python train.py --num_attention_heads=2 --bias="none" --tie_word_embeddings=true --init_std_qkv=0.0524 --init_std_up=0.0524 --optimizer="soap_variant" --beta2=0.95 --weight_decay=0.04 --lr_head=0.00759 --max_grad_norm=1.0 --decay_fraction=0.95 --final_lr_fraction=0.0 --doc_mask=true --max_steps=5154
Each number is 128 + 24 x the weight over the matrix's rms, rounded and kept within 0 to 255. Layers, rows and columns count from 0.

# layer 7 MLP up, 320x128, rms 0.232, rows 210-314, columns 64-127
[[137  55 130 124 159 110 128 133 186 149 158 115 167 141 121 136 116 143 142 108 111 140 159 110 136 146 190 128  99 144 139 177 109 154 132 148 102 123 136 102 113 101 144 222 118 120 133 168 119 121 126  84  92 152 116 123 115 164 125 122 138 101 103 115]
 [147 167 107 125  72 134 140 147 148  81 133 151 147 170 147 138 136 142 135 155 106 136 143 109 120 149  87 121 159 108 125  86 136 137 134 155 130 139 116 123 115 156 143 126 133 116 150 139 129  88 175 118 125 150 145 139 155 100 148 126 112 132 108 105]
 [122 116 121  97 101  93 129 131 131 126 136 130 118 143 104 185 118 164 122  58  88 129 113 113 161 121 156 124 131 168 125 156 153  96 105 137 127 112 122  71  90 121 121 159 154  77 124 117 138 105 114 133 143 158 137 141 174 108 101 110 113 179 133 119]
 [134 127 131  90 116  92 134 160 107 163  85 111 122 156 117 147 119 156 103 125 119 118 132 128 129 131 128 158 153 113 162 163 160 110 117 112 104 102 116 108 125 124 109  80 144 116 117 116 126 104 154 152 146 114 162 136 157 124  79 102 104 129 150  92]
 [110 141 130 149 135  91 144 109 141 106 160 140 141  74 116 116  90 141 144 126 136 136 118 115 141  98 136 132 115 132  96  94 148 161 141 139 104 100 147 105 134 126 136 101 139 127 134 117 131 147 110 123 143 110 139  80 139 133 115  83 128  77  78 130]
 [127 135 169 115 120 126 107 110 106 154  71 128 129 100 138 162 144 125 128 119 113 115 114 134 136 148 117 117 140 157 133  76 139 148 115 119 109 127 157 113 120 125 180 131 181 163 163 157 148 140 134 106 139 124 109 136 147 151 141 127 130 123 103  95]
 [131 106 118 131 141  98 140  91 122 161 145  93 166 195 122 132  98 145  94 146 102 127  87 150 150 150 146 138  68  91 166 136 108 129 160 139 178 113 134 142  89 168 142 110 119 139 138  93 118 106 149 110 140 129  95 135 202 112 132 153 140 122  83 112]
 [153 168 122 133 140 118 108 130 133 113 138 101 148 123 152 112  97 177 166 134 148 122 118 150 130 188  72 125 112 131 116 152 125 142 118 140 120 100  96 117  79 108 133 125 164 136 134 158 131 137 123 132 122 101 156 148 146 118 152 150 130 149  90 114]
 [140  54 129 148 168 115  92 139 110 125 128 122 127 133 132 109 123 117 115 157 115 120 107 128 117 111 163 129 130 165 120 146 119 144 134 110 123 121  99 105 125 150 125 137  87 166  82 103 198 143 127 144  63 108 154 121 148 107 137 144 152 137 163 154]
 [119 132 156 125 142 105 130 169 116 109 107 117 167 132 110 105 139  96 115 152 133 136 132  97 111 103 108 127 142 128 112 157 141 187 120 113 103  82 110 135 134 121 110 123 142 131 111 118 117  62 148 147  93 141 124 152 154 138 138  88  98 103 127 153]
 [153 127 153 100 113  85  85 110 136 140 108 138 108 167 100  88 112 148  69 146 129 170 121 179 120 147 120 178 165 122 139 142 135 120  97 120 142 118 125 125 126 104  77 132 164  81 160 120 125  63 113 145 100 134 124 125 158 120 148 137 148 109 111 142]
 [140 142 127 128 199 140 122 157 122 160 133 132 117 158 134 147 108 122  98 117  94  91 146  98 130 150 148 116 160 125  90 118 109 122 143 156 151 156 142 115  89 145 111 160 100  98  87 123 168  92 112  97 105 132 117 122 125 155 136 141 146 140 111 128]
 [106 144  96 144 128 113  81 131 131 164 136  88  94 116 142 138 109 118 141 144 101 158  91  96 127 157 166 172 112  88 126 142 126 139 178 104 160 122 124 104 146  99 104 129 101 105 135 120 153 142 152 141 106 141 152 127 128 163 133 135 152 130 149 182]
 [137 104 112 116 130 106 103 130 115  96 132 123 142 111 105 126 134 153  98 103 148 127 142  84 156 174 105 144 142 137 147 179 115 138  63  96 119 139 129 115 107 149 133 110 108 155 114 133 101 140 106 127 125 137 129 147 123 180 110 173 162 113  91 110]
 [141 130 148  65 133 166 123 147 119  80  91 115 122 119 106 113 157 139 154 120 133 116 145 129 154 155 167 118 160 118 143 110 134 119 109 124 155 141 179 137 149  93 121 125 123 150 129 129 165 146  89  89 123 131 165 120  92 119 159 146  98 158 157 133]
 [110  60 141 103 136 102  70 133 142 103  95  95  90  87 111 120 171 165 117 134 159 107 118 147 167 138 135 134 155 150  67 135  90 122 133 147 166 103 163  92 116  99 113 123 110 132  96 132 100  92 165 145 141 142 124 106 121  99 123 166 142 157 177 139]
 [152 101 162 141 140 124 159 140 116 125 122 118 116 165 120 144 172 127 137 184 123  92 112 171 114 121 111 147 111 166 114 147 126 176 112 118 109 124  95 158 122 111 100 106 102 107 108 139  98 163 153 106 152 114 113 112  80 124 152  87 109 132 159 134]
 [151 117 131 142  98 121 114 103 119 148 164 137 146 104 129 140 151 156 134 140 139  96 125 101 170 106 116 120 131 163 145 165 134 165  96 156  83  74 131 152 121 121 111 106 110 108 130 145  85 132 143  91 132  78 108 157  83 106 151  95 129 117 123  94]
 [144 134 107 144 100 152 125 122 153  96  66 150 138 108 168  99 213  80 130 172 163  98 110 122 129 132 113 158 118 148 132  79 160 126 128 118 129 139 138 137 137 144  83 119 136 137 148 121 143 130 122 124 105 130  95 129 131  86 144 151 177  89 147  98]
 [128 141 157 137 134  94 158 143 118 135 104 124 119 179 156 137 131 107 166 125  64 127 131 128 113 131 136 124 122 129 130 140 136 178 139 140 120 124  88 117 157 102 104 115 136  88 112 178 123 134 114 116 147  79 113 110 148 125  88 136 166 127 127 129]
 [140 127  99 115 144 168  81 103 129  94 139 123 174 131 158  59  55 149 122 126 142  60 113 117 172 132 141  96 111 135 168 126 102 176 111 163 137  94 155 137 136  95 144 150 132 130 115 151 140 116  83 101 136 159 107  90 125  90 131 130 127 141 183 138]
 [114  82  76 104 144 161 167 113 160 102 164 112 123 102 122 130 148 132 102 112 142 135 107 129  82 117 170 144 121 125  95  90 118 143 113 116 104 121 177 122 103 135  80 143 123 113 159 104 146 109 154 170 155 158 152 144 149 142 202 135 150 142 133 125]
 [124  80 132 157 136  94 127 124 155 128 128 111  88  89 122 120 115 135 157 116 125 115  84 112 110  98 130 125 131  84  95 120 133 148 157 127 109 130 156 170 136 174 103 167 123 155 139 183 104  59  91 116 152 127 134 139 114 146 181  90 140 138 138 130]
 [101 133  68 109  82 121 110 129 154  96 120 106 102  91 129 131 154 169 103 154 117 137 119 111  90 107 135 149 164 157 145 153 166 149 130 101 141 118 182 145 136  99 140  98 133  91 126  96 135  93 136 110 162 138 123 131 127 102 105 130  95 146 139 129]
 [141 116 110 131 125 168 124 132  95 109 182 200  90 138 149 130 153 119 135  94 128  90 100 164 144 137 185 120 165 119 113 107  71 104 146  89 149 104 165 145 153  64 122 129 111 130 133 127  98 113 138 128 143 136 147 110 107 129 119 181 108 153 116  79]
 [ 98 109 123 133 144 137 130 157 113 168  92 125 144 168 143 134  95 144 131 100 114 170 170  99 127  86 148 131 162 140 158 135 143 137 126 166 145 128  93 155 137  83 112 102 173 136 125 121 105 110 125 100 109 150 113 126 107 122 142  78 136 107 136 133]
 [136 163 166 128 138 131 153  83 165 161 162 116 108 131 141 157 115 131 107 119 123 137 131  97  79  99 176 153 143  91 139 154  92 117 127 134 100 114 149 127 138 128 165 174 144 144 156 107 136  97 155 120 133 148 139 148 152 110 153 131 133  81 129 113]
 [127 112 146 110 134 112 109  98 105 135 128 115 164  90 127 171 138 148 116 112 137 116 167 137 112 133  77 144 119  99 119 129 134 150 167 136 156 136 121 153 148 108 174  84 158 130 129 110 119 165 142 126 138 101 120 147 103 129 129 180 143 147 119 108]
 [125 126 110 112 135 128 105 131 145 157 161 109  94 122 168 158 129 141 127 113  76 140 115 125 126 132 134 117 140 114 136 128  96 158  93 119 143 118 141 138 157 113 161  89 165 182 123 130 121 114 109 135 145 111 141 142 128 109 116  87 136 125 135 155]
 [133 114 131 114 162 109 103 146  94 145 112 113 100 102 127 153 141 139 139 145 120 187 132 153 112 106 125 150 145 146 106 162 133 134 132 133 125 112 123 127 137 133 121 159 126  76 133 119 144 171 123 121  97 131  69 165 155 119 124 117 115 133 154 172]
 [131 142 124 193 158 137 108 128 128 163  89  92 118 186 106 101 104 152 130 108 114 104 110 129 113 136  81 129 125  78 145 103 124 104 163 119 116 126 141 110  87  93 139 146 179 105 126 129 113 140 149 122 111 134 138  79 126 119 124 147 119 149 178 147]
 [160 178 123 102 158 124 159  77 133  89 143 104 150 153 150 109 116 102 131 133 140 134 183 117 112 155 109 137 132 169 117 103 132 115 132 160 136 152 113 145 145 128 113  98 127 127 145 113 113 124 107 143 145 134 110 168  81 141 125 162 113 103 110 109]
 [130 136 111 141 123 132 102 120 145 102 126 133  91  95 116 110 100 115 161 154 128 122 152 142 146 164 112 126  98 108 152 141 129 192 139 101 115 135 111 128 132 188 142 122 153 138 159 161 165  97  95 105 116 137  91 161 112 148 142 104 161 159 114 130]
 [113 130 189 125  87 128 113 118 128 133 116 125 137 125  83 107 119  70 154 148 131 130 128 140 138 114 139  87 110  96 142 150 161 106 155 156  91 181 119 127 116 141 161 104 104 119 193 115 146 104 149 117 113 165 126 107 185 123 102  82 121 129 115  77]
 [153 107 121 176 148 161 142 137 128  93 152 146 129  85 131 156  97  94 116 102 131 118  91 113 154  87 114 153 133 122 132  94 126  69 131 116 145 152 109  97  95 119 125 135 139 114 103 134  88  82 171 132 156 170 108 153 128 188 152 142 155 123 143 138]
 [172 169 114 130 141 170 162 156 148 113 137 125 167 124 182 122 127 108 164 122 115 140  70 136 148 134  88 100 154 137 119 140 137 159  95 164 119 109 123 120 112 124 117  92 133 150  99 141 125 129 151 129 143 128 134 125 140 151 113 163 125 127  90 143]
 [105  89 120  70 139 100  80 130 178 106 116  91 125 156 135 129 109 157 160 126 168 149  83 108 129 164 103 113 130 117 133 114 173 128 112 129 157 137 159 133 158 155 113 141 132 155 127 160 139 166 151 122 101  88 129 137 138 148 121 120 142 143 155 188]
 [108 125 114  97 107 139 124 147 121 124 118 140 149 177  92 138 167 131 100  95 117 118 130 146 166 117 136  90 119 156 133 103 154 149 160 142 138 121 142 104 131 129 142 129 125 155 133 154 139 129 170 109 146 128 135 130 196 133 174 115 146 113  79 127]
 [137 133 128 109 143 119 131 134 134 125  97 111  98 108 120 173 120 141  99 152 164 148 137 144 130 120 162 141 190  88 122 150 123 127 117 141 114 157  79 123 126 116 134 131 104 118 122 140 152 143  95 155 122 138 129 102 114 150 119 125 111 147 130 190]
 [140 203  87 112 143 114 166 140 107  87  92 174 103 147 110 120 123 102 146 148 110 129 128 121 114  98 149 157 157 135  99 122 155 109 116 133 105 168 145 130 125  89  81 111 127 102 146 113 109  89 103 148  92 106 136 103 160 160 135 121 135 109  99 164]
 [140 127 106 114 118 126 127  91 116 147  87 115 138 134 143  81 140 151 168 100 141 135 145 133 115 133 152 141 190  88 144 113  82 166 139 137 124 150  88 149 101 154 108 145 122 167  89 134 148 155 136 140 108 105 128 119 157  97  95  91 110 152 114 138]
 [146 119  76 130  98 123 124 131  81 121  88 138 115 152 133 194 147 130 112 106 144 142 127 126 150 127 113 130 147 112 130 111 138 149 145  76  98 105 118 137 137 134 120 124 105 166 141  95 128 137 161 133 136  80 139  84 150 101 130 132 137 153 138 149]
 [118 105 156 118 123 113 125 152 139 163 140 167 127  77  97 104 177 105 106 142  99 117 133 108 133 121 105 133 189 128 118 141 159 153 114 155 127 161 104  91 110 183 161 152 125 110 136 124 155  98 178 164 138  86 132 128 136 108 140 113 160 176 125 151]
 [116 148  79  54 112 105 117 115 151 152 172 114 126 139 112 147 117 164 152 106 137 117 120  97 143 146  98 109 145 112 116 110 153 162 138 146 135 138 133 128 158 158 157 116  96 139 114 138 112 122 142 129 117 156 129 108 117 175 159 108  99 104 158 113]
 [ 98 153 139 142 132 125  79 133 126 140 151 111 137 110 126 143 135 116 143 147 134 124 169 139 115 155 127 110  73 155 105  97 157 134 115  90  76 121 161 141 112 127 128 130 124 102 159 112 175 123 107 121 141  91 132  92 125 128 127 140 126 147 153 160]
 [117 138 111 142 137 115  95 173 146 143 125 103  99 144 125 138 159 159 102 121 104 151 125 136 128 146  99 130 166  85 119 122 147  63  81 100 111 121 104 121 102 110  98  99  97  92 117 167 127 126 165 157 115 153 164 148 137 144 129 154  83 117 128 161]
 [107 150 124 108 101  92 129  99 113  94 170 148 141 111 123 127 146 129 119 118 148 102 194 128 155 107 157 131 157 133 175 143 121 145 132 123 130 150 146 107 101 131 121 155 138 122  90  90 125 133 127 146 134 108 118 141 141 145 107 154 172 126 154 127]
 [134 177 120 125 136 106 134 154 126  90 122 170  99 138 137 125 154 168 133 152 123  91 142 150 146 107 123 155 139  87 114  78 108 132 149 145 117  79 115 161 110 140  74 116 122 109  94 137 134 133 106 127  98  97 108 117 140 173  87 148  85 133  99 179]
 [132 168 129 123 122 133 111 166 106 171 109 111 160 112 112 137 128 141  98 141  64 115 103 175 105 128 112 110 128 139 139 157 150  89 143 117  89 112 141 137  74 138 144  93 134 127 134 189 137 117 137 149 163 114 170 155  90 126 156 109 135 126 146 112]
 [124 184 105  88 130 122 158 127 120 122 118  95 120 123 156  95 101  99 130 110 169  78 113 137 130  90 173 155 142 148 112 113 130 104 117 153 122 154 137 160 121  67 132 140 151 116  87 116 141 114 153 154 115  83 153 144 158 123 106  94 119 129 150 137]
 [129 156 153  78 168 120 146 120  98 127 123 150 122  99 123 111 146  98  97 120 119  91  68 119 141 141 118 163 132 134 145 124 142 148  94  98 126 139 151 143 126  80 161 167 116 136 158 144 153  88 152 110 109 159 147 117 181 130 103 151  82 150 133 129]
 [142 126 102 143 165 169 131 130 116 152 174 110 148 128 111 148 128 104 140 122 159 137 137  80 123 120 146 135 109  92  99 149 148 110 113 101 112 128 118 150 167 152 122 160 151 124 118 111 138 103 117 116 133 125 128 127 122 179 135  79 113 127  99 131]
 [107 134  97 121 151 131 121 113  86 123 101  74 111 120 132 103 108 139 174 121 128 146 143 174 177 180 127 145 160 134 118 132 125 111 162 130  88 133 117 172 110 132 208 132 106 116 103 134 175 114 128  88 126 129 143 112 122 119  95 157 165 156 114 134]
 [167 146  80 125 117 114 115 158 150 114 143 144 113 176 128 113 161  89 119 167 113 132 181 108 153  95  50 111 116 137 112 157 121 138 145 100 115 170 144 151  84 140 165  95 141 152  89 156 145 163 119 167 163 120 110 169 120 134  72 109  41 121 106 116]
 [146  95 139 107 108 164 126 133 125 100 136 113 127 104 105 144 130 127 144 131 167 113 134 141 153 202 133 115 109  69 146 152 100 124 143 120 166 118  95  96 116 108 162 113 148 130 150 169 173 149 114 119 110 183 140 130 124 123 157 125 159 103 146 123]
 [144 139 121 133 136 121 113 155 126 157 121 127 104  98 123 125 125 121 108  99 106 127 145  98 178 107 111 132 155 153 130 134 117 132 127 130 113 167 110 120 117 164 117  96 123 122 133 108 152 162 109 166 101 120 145 116 154 142  99 117 143 150 146 134]
 [143 131 154 144 125 101 102 150 145 112 135 103 101 159  94 124 127 157 122 157  86 137 155  74 170 152 112 147 158 155 120 159 146 107 111 147 132 142 124  96  92 144  88 109 123  60 134 138 113 116 205 152 174 135 108 107 177 129 110 124 141 122  93 137]
 [130 138  95 164 121 111 162 100 164  74  85 115 143 144 104 111 125 145 107  99 113 135 146 140 113 136 148 169 165 153 125 150 144 122 107 157 157 155 112  81 120 120 123 149 139 100 148 119 113  92 126 138 141 117 121 107 121 137  56 162  93 159 104 142]
 [164  92 122  83 155 144 141 146  78 122 123  84 143 127 167 121 129 132 105 106 137 142 123  96 149 114 112 132 145  99 157 132  91 130  95  76 129 136 144 118 106 148 147 144 156 115 137 118 128 122 103 122 142 115 124 172 122 111  90 113 123 178  95 105]
 [113 111 170 167 103 135  93 138 109 127 106 139 150 169 147 158 203 113 116  95 154  57 171  96 144 133 140 161 103 138 135 108 133 141 120 147  91  70 124 109 120 123 138 189 159  93 128 174 139 139 115 122 126 116 131 105 105  99 124 144 131 119 120 147]
 [135  99 139 179  90 113 129 144 125 121 103 146 144  88 158 125 140 114  96 141  93 124 118 126 120 125  96 138  97 165 146 138 153 116 132 117 115 136 100 132 169 161 184 106 141 127 175 139 125 156 110 136 148 174 163 161 152 122 155 140 122 166 166 139]
 [108 135 101 117 131 136 106 141  92  93 141 117 134 158 158 160 162 135 162 144 124 134 125 148 155 113  90  89  83 113 109 138 106 150 146 128 148 167 157 164  65 128  98 117 112 155 140 108 147 122 153 118 122 148  88 182 150 116 129  98 150 143 142 140]
 [132 136 127 156 140  95 151 142 122 133 162 155 119 143 155  96 103 130 161 137 121 125  91  82 157 123 117 123 148 170 134 129 152 153 133 140 149 144  88 138 122 151 154 128 118 166  95 152 108 122 105 117 114 111 162 156 157 101 171 170 160 174  88 157]
 [ 99 118 110 161 121 112 120 136 115 103 133 139 162 124 124 120 125 165  93 158 118 115 126 130 106 168 140 139 100 156 117 120  94  94 162 193 135  99 116  75 115 111  96  89 124 123 120 138  98 178 134 138 129 132 158 102 128 118 101 113 112 157 162 145]
 [ 82 172  97 124 146 177 162 116 117 111 106 136 150 109 140 137 140  89 141 106 123 138 116 132 117 156 175 100 164 106 135 134 150  92 129 113 102 138 114 163 115 111 141 150 100 147 118  91 149 118 163 175 121 166 102 110 134 136 106 159 122 130 108  96]
 [ 97 146 113 132 130 133 189 113  97 121 151 165 125 128 112 125 159 123 125 151 112 125 100 144  90 113 103 101 143 118  93  95 143 136 146 132 156 123 122 117 132 111 144  98 129  86 116 122  85 122  82 142 108 140  94 129  96 116 118 120  98 141 144 113]
 [120  94  93 125 150 152 131 105 122 151  99 137  86 106 148 134 183  87 139 149 143 152 153 148  94 115 143 142 119 174 145 131 112 107 146 129 115 133  81 124 151 137 153 112 176  80 131 119 124 135 149 173 139  77 154 130 129 164 152 100 112 161 164 129]
 [156  51 136 149 112 114 139 150 136 106  96 107 124 154 140 112 147 113 102 159 144 122 166 162 150 141  77 144 100 150  83 168 161  94 128 109 124  78 152  97 114 131 137 149 134 142 112  95 140 134 107 156 116 130 115 169 145 152 132 128 139 148 137 110]
 [136 120 100 126  93 166 176  80 121 122 162 141 130 113 106 122 106 141 145 150 154  94 121 133 144 146 143 154 103 123  92 135 131 179 139 160 109 128 139 169 139 118 130 100 110 102 136  89 152 176 135 152 114 143 197 126 187 138 101 116 132 107 109 123]
 [152  88 131 109 111 130 129 117 142 105 122 122 132 126 111 138 130 159  74 126  98 151 138 122 127 115 141 173 158 118 144 183  91 156 117 123 123 131 147 128 169  73 123 120  93 152 152 160 133 180 151 107 137 112 134 152 125 124 127 100 109 142 112 106]
 [133 167 116 153 121 129 127 146 104 129 123 144  98 149 104 116 122 132  79 111 131 181  75 143  90 149 136 121 100 128 115 123 134 104 135 126 109 109  98 131 147 158 126 101 133 106 131 138  92 161 133 129 162  88  93 137 122 123 151 130 119 138 143 134]
 [ 84 154 105 109 169 133 133  98 127 132 147 138 114 122 151 177 108  95 172 115 118 100 146  89 125 120 130  99  76 115 136 111 110  98 119 132  94 125 125  84  96 130 132 102 117 152 123 150 136  92  85 140 127 101  78 158  95 103  97 120 151  78 126 184]
 [118 144 112 137  74 175 156  87 149 151  99 163 152 164 118 156 117  87 148 153 133 132 106 110 100 146 136 145 127  68 176 118 144 129 145 153 124 123 128 166 156 139 140 101 118 153 145 101 158 131 134  90 115 134 105 105 130 149 142 153 145 123 106 120]
 [111  88 100 128 143 135  78 143 137 150 160 135 161 105 143 102 100 130 135 115 122 153 150 161 133 143 125 121 148 138 163 110 179 137  85 124  94  60 129 139 150 132 111 126 146 152 152 101 160 113 129 146 154 146 110 137 132  98 106 139 102 124 151  86]
 [ 95 138 161 131 108 120  92 133 134 110 162 109 135 130 147 161 143  90 120 152 104 146 118 139 145 132 129 171 115 138 172  95 147 110 138 165 151 116 139 167 119 132 139  76  95  84 121 139 160 142 136 154 182 134 155 150 120 139 113 118 139 115  93 107]
 [104 139 151 115 165 108 165  91 118 101 175 172 122 107 134  64 129  93 130 115 131 139 111 146 129 126 118  83 123  85  86 148 116 106  99 140 164 141 146  82 142  73 115 105  80 110 156 147 141 113 130 114 150 118 141 135 131 148 107 111 137 105 163 119]
 [ 76  95 112  86 100 112 111 164 126  93 136 134 125 156 122 122 166 133 142 123 175  81 140 129  75 143 150 129  97 108  97 157 121 152 125 110 128 140 120 155 175 108  83 135 150 148 101  89  95 159 134 128  94 101 144 139 117 129  96 163 124 171 167  91]
 [122  97 119  85 130 128 142 127 132 124 115 142  89 139  71 159 143 139 127 177 155 116 153 164 155 132  87 152 131 127 104 144 117 107 182 113 120 145 126 152  89 121 129 123 122  99 135 126  97 104 167 179 112 150 128  87  99 174 145  99 118 152 139 103]
 [155 146 134 168 129 126 174 103 109 135 144  66 105 128 114 156  89  85 120 109 135 141 130 172 116 127 164  97 151 153 110 117 120 130 125 118 108 129 117 111 106 160 129 156 103  74 163 111 104  74 133 162 104 160 160  73 139 128 135 150  98 122 104 156]
 [155 168 136 150 141  91 116 106  96 131 150 101 103 155 139 100 158 143 136  97  98 140 148 100 139 151 155  96 137 132 135 143  99 146 100 108 123 153 122 125 122 156 162 148 161 186 153 143 163  69 128 105 132 121 138 136 121 109 178 107 134  92 157 143]
 [126 151 155 172  98 106 118 134 125 145 135 148 111 125 104 144 161 134 134 135 137 129 140  91 135 116 145 127 128  83 119 141 112 102  92  95 148 104 128 156 165 163 110 108 126 144 137 134 112 162 109 137 169  93 116 127 148  95 102 129  92  92 110 123]
 [133 112 107 132 107  92 154 136 174 164 117  98  85 140 133 105 129 108 140 174 133  99 110 136 137 113 116 115 118 145 156 154 127 121 139 115 148 114  92 130 132 131 122 104 134 124  79 144  63 136 134 139 121 165 127 170 158 146  99 102 110 114 149 119]
 [120 160 138 137 113 140  90  92 127 143  90 131 115 145 139 131 142 106 141 114 100 131 112 140 162 111 172 162 167 163 160 163 155 157 148 126 125 164 129 127 129 125 172 126 111  73 137 149  94 129 179 137 137 128 143 156 142 145 180 126 144 122 119 106]
 [145 125 131  77 150 123 134 175 118 159 139 115 104  90 142 106 157  92 153 111 140 148 103 143 137 116 161 129  83 159  83 144 154 138 155 122 145 124 105 132  97 121 151 100 136  95  89  98  86 180 140 115  93 116 121 115 140 157 113 119 141 159 131  98]
 [115 121  94 125 147 130 132 152 100 101 129 116 112 139 190 131 147 137  82 128 101 176 163  94 130 136 105 165 140 141 119 135 128  79 112 150 163 141 139 162 167 169  90 150 127  97  88  96 120 133 126 112 127 109 119 113 146 138 132 115 138  90 125 128]
 [117  88 126 156 173 116 106 112 109  97 133 162 116 156 121 105 126 125 146 137 119 165 108 130 149  94  87 145 121 122 121  65 145 132  80 114 125 109 108  67 134 115 132 123 111 132 144 108 100 168 149 134 139 108 116 125 144 160 127 141 171 151  92 139]
 [137 126 152 113 106  86 198 159 156 156 150 134 137 141 130 113 121 121  93 167 127 135 112  92 155 130 121 137  88 174 102 109 135 145 144 113 113 150 157  69 114 103 113 133 117 121 149 137 115 114 114 160 157 128 142 103 153  99 153 111 134 153 123 167]
 [137 129 149 111  98 134  78 123 116 123 157 101 116 140 143 132 135 169 102 122 110 185 148 122 115 134  97 138 110 142 126 128 113 149 133  98 121 132 107 106 142 124 135 122 102 129 131 185 149  99 129 126 155  81 158 141 135 190 143 111 173  89 108 159]
 [124 138 100 139 135 106 108 149 122 132  90 120 108 128 139 160 139 145 157 124 155 104 127 124 129 131 170 131 149 132  63 151 117 146 160 101 145  92 104 122 171 106 141  98 156 119 100 129 124 105 126 137  95 127  83  98 115 147 122 108  96 128 123 153]
 [ 96 137  87 114  76 120 130  99 153 180  88 172 111 131 146 183 138 132 133 136 100 104 139  95 113 151 158 119  99 142 167 108 109  96 145 112  87 155 105 101 108 122 107 135 124 165 153 137 122 111  99 108 136 137 116 101 157 136 116 112 138 123  90 110]
 [116  84 125  85 122 150 124 112 116  97 136 163 126 123 147 140 103 105 161 127  96 135 110 122 117 139  98 159 117 179  98 151  83 111 160 125 139 200 134 122 127 130 143 128 107 154  95 100 117 113  97 103  95 165 110 124 164  90 156 138 160 112  94 103]
 [109 149 111 123 147 132 102 158 161 112 138 110 135 121 115 110 123 129 118 144 170 147 131 131 110 129 122 130  78 112 116  88 159 162 120 119 115 128 122 151 128 147 123 141 125 125 140 125 145 107 165 155 112 118 148 161 131 129 123 142 125 120 116 136]
 [151 101 121 113 116 151 109 142 132  96 127 109 146 105 154 131  92 116 138 147 113 174 101 171 108 133  93 127 149 159 125 137 115 120 125 154 141 113 121 148 116 128  94 130 134 106 107 132  73 171 136 168 127 114 111 136  86 126  88 111  98 116 135  67]
 [165 126 117 131 141 149 106 142 145 121 105 109 133 110 148 179 114 124 132 119 131 132 151 118 133 130 146 108 140 122 112 139 123 168 124 131 106 117  91  90 123  93 141 146 109 139 124 121 135 121 118 147 165 162  96 132  96 134 106 103 147  90 158 117]
 [119 102 115 154 131 131 130 136 141 101 107 147  99 135  99 139  89 126 128 127  98 142 114 144 123 124 146 107 147 120 128 137 114 142 106 126 132 130 149 120 134 133 123 116 101 148  80 138 150 179 118 152 153  89 113 122 143  96 118 202 113 169 120 159]
 [127 105 146  99 128 153 107 121 157 147 120 141 107  95 124 106  88 168 125 126 126 108 128 140 172 131 154 123 135 141 127  98 126 116 158 132 151 159 130 126 157 122 123 141 131 164 173 121  94 149 111 122 110 173 175 138 136 166 116 130 149 129  91  94]
 [108  93 153 143 144 129 106 105 136  90 141 139 135 145 156 139 111 115 102 161 178 134 116 130 108 154 115 115 159 146 118 134 126 178 146 118 107 140 151 108 101 137  78 166 132 139  95 130 137 146 146 146 128 144 132  94 165 105 128 113 161 125 134 143]
 [153 103  94 141 121 111 137 148 121 129 115 111 147 127 126 132 133  89 145 135 132 103 136 143 208 128 143 108 109 141 115 126 122 131 175 187  92 166 160 158 113 145 114 168 118 167 139 142  91  73 122 150 105  98 107 173 139 123 110 107 151 133 172 139]
 [106 126 139 119 145 158  97 158 125 130 158  68 137 157 133 114 131 127 146 120 119 104 150 162 132 134  71 133 140 129 153 126 100 100 140 123 117 127 100 178 109 168 118 161 143 104 146 123 144 134 130 150  97 108 140 119 139 124 129 108 118 126 107  92]
 [147 123 116 138  92 162  94  71 138  99 167 134 143 136 112  98 102  89 130  86 150 125 151 134 100 141 116 108 114  88 147 129 119 142 150 144 156 110  78 106 118 125 149  74 150 149 133 159 140 141 125 158 142 147 113 111 138 153 159 122 122 122 155 110]
 [146 130  75 153 142 128 111 130 125 170 133 141  96 147 149 184 150 146 133 166 134 143 161 151 117 103 148 149  92 134 146 116 133  83 154 121 139 115 111 115 182 153 138 145 163 142 139 152 129 145 148 130 131  98 166 166 120  92 151 162 149 126 159 105]
 [121 122 127 147 109 154 129 102 153 119 108 133  93 138 140 149 111 119 129 145 144 129 147  95 161 104 110  98  68 151 163 131  98 157 104 167 144 142 117 126  99 179 102 146 142 107 115 136 119 156 134 141  98 121 142 134 141 116 129 108  83 126 102 111]
 [130 119 136 104 176 131 110 176 186  94  96 136 101 147 158 178 123 122 143 106 144 106 153  93 126 173 124  75 138  94 112 166 108 136 155 156 124  88 125 124 142 149 131 125 104  97 115 147 153 123 136 100 136 146 100 137  95 110 127 151 153 133 129 122]
 [122 137 115 138 122 149 101 204 122 160 124 113 162 121 114 143 160 137 139 139  84 115 139 133 151 128 161 123  98 139 122 109 120 140 150 100 112 144 150 126 114 131 141 164 130 167 103 153 101 134 107 108 135  99 120  97 121 138 115  88 154 117 131 123]
 [149 133 131 105  90 102 120 122 137 145 139 122 157 140 128 134 146 139 142 132 139 137 131 140 138 146 121 127 144 115 130 130 120  59 116 160 110 118 158 131  95 134  85 127 171 131 143 129 147 114 115 146 143 141 138 109 136 107 125 131 145 131 136 170]]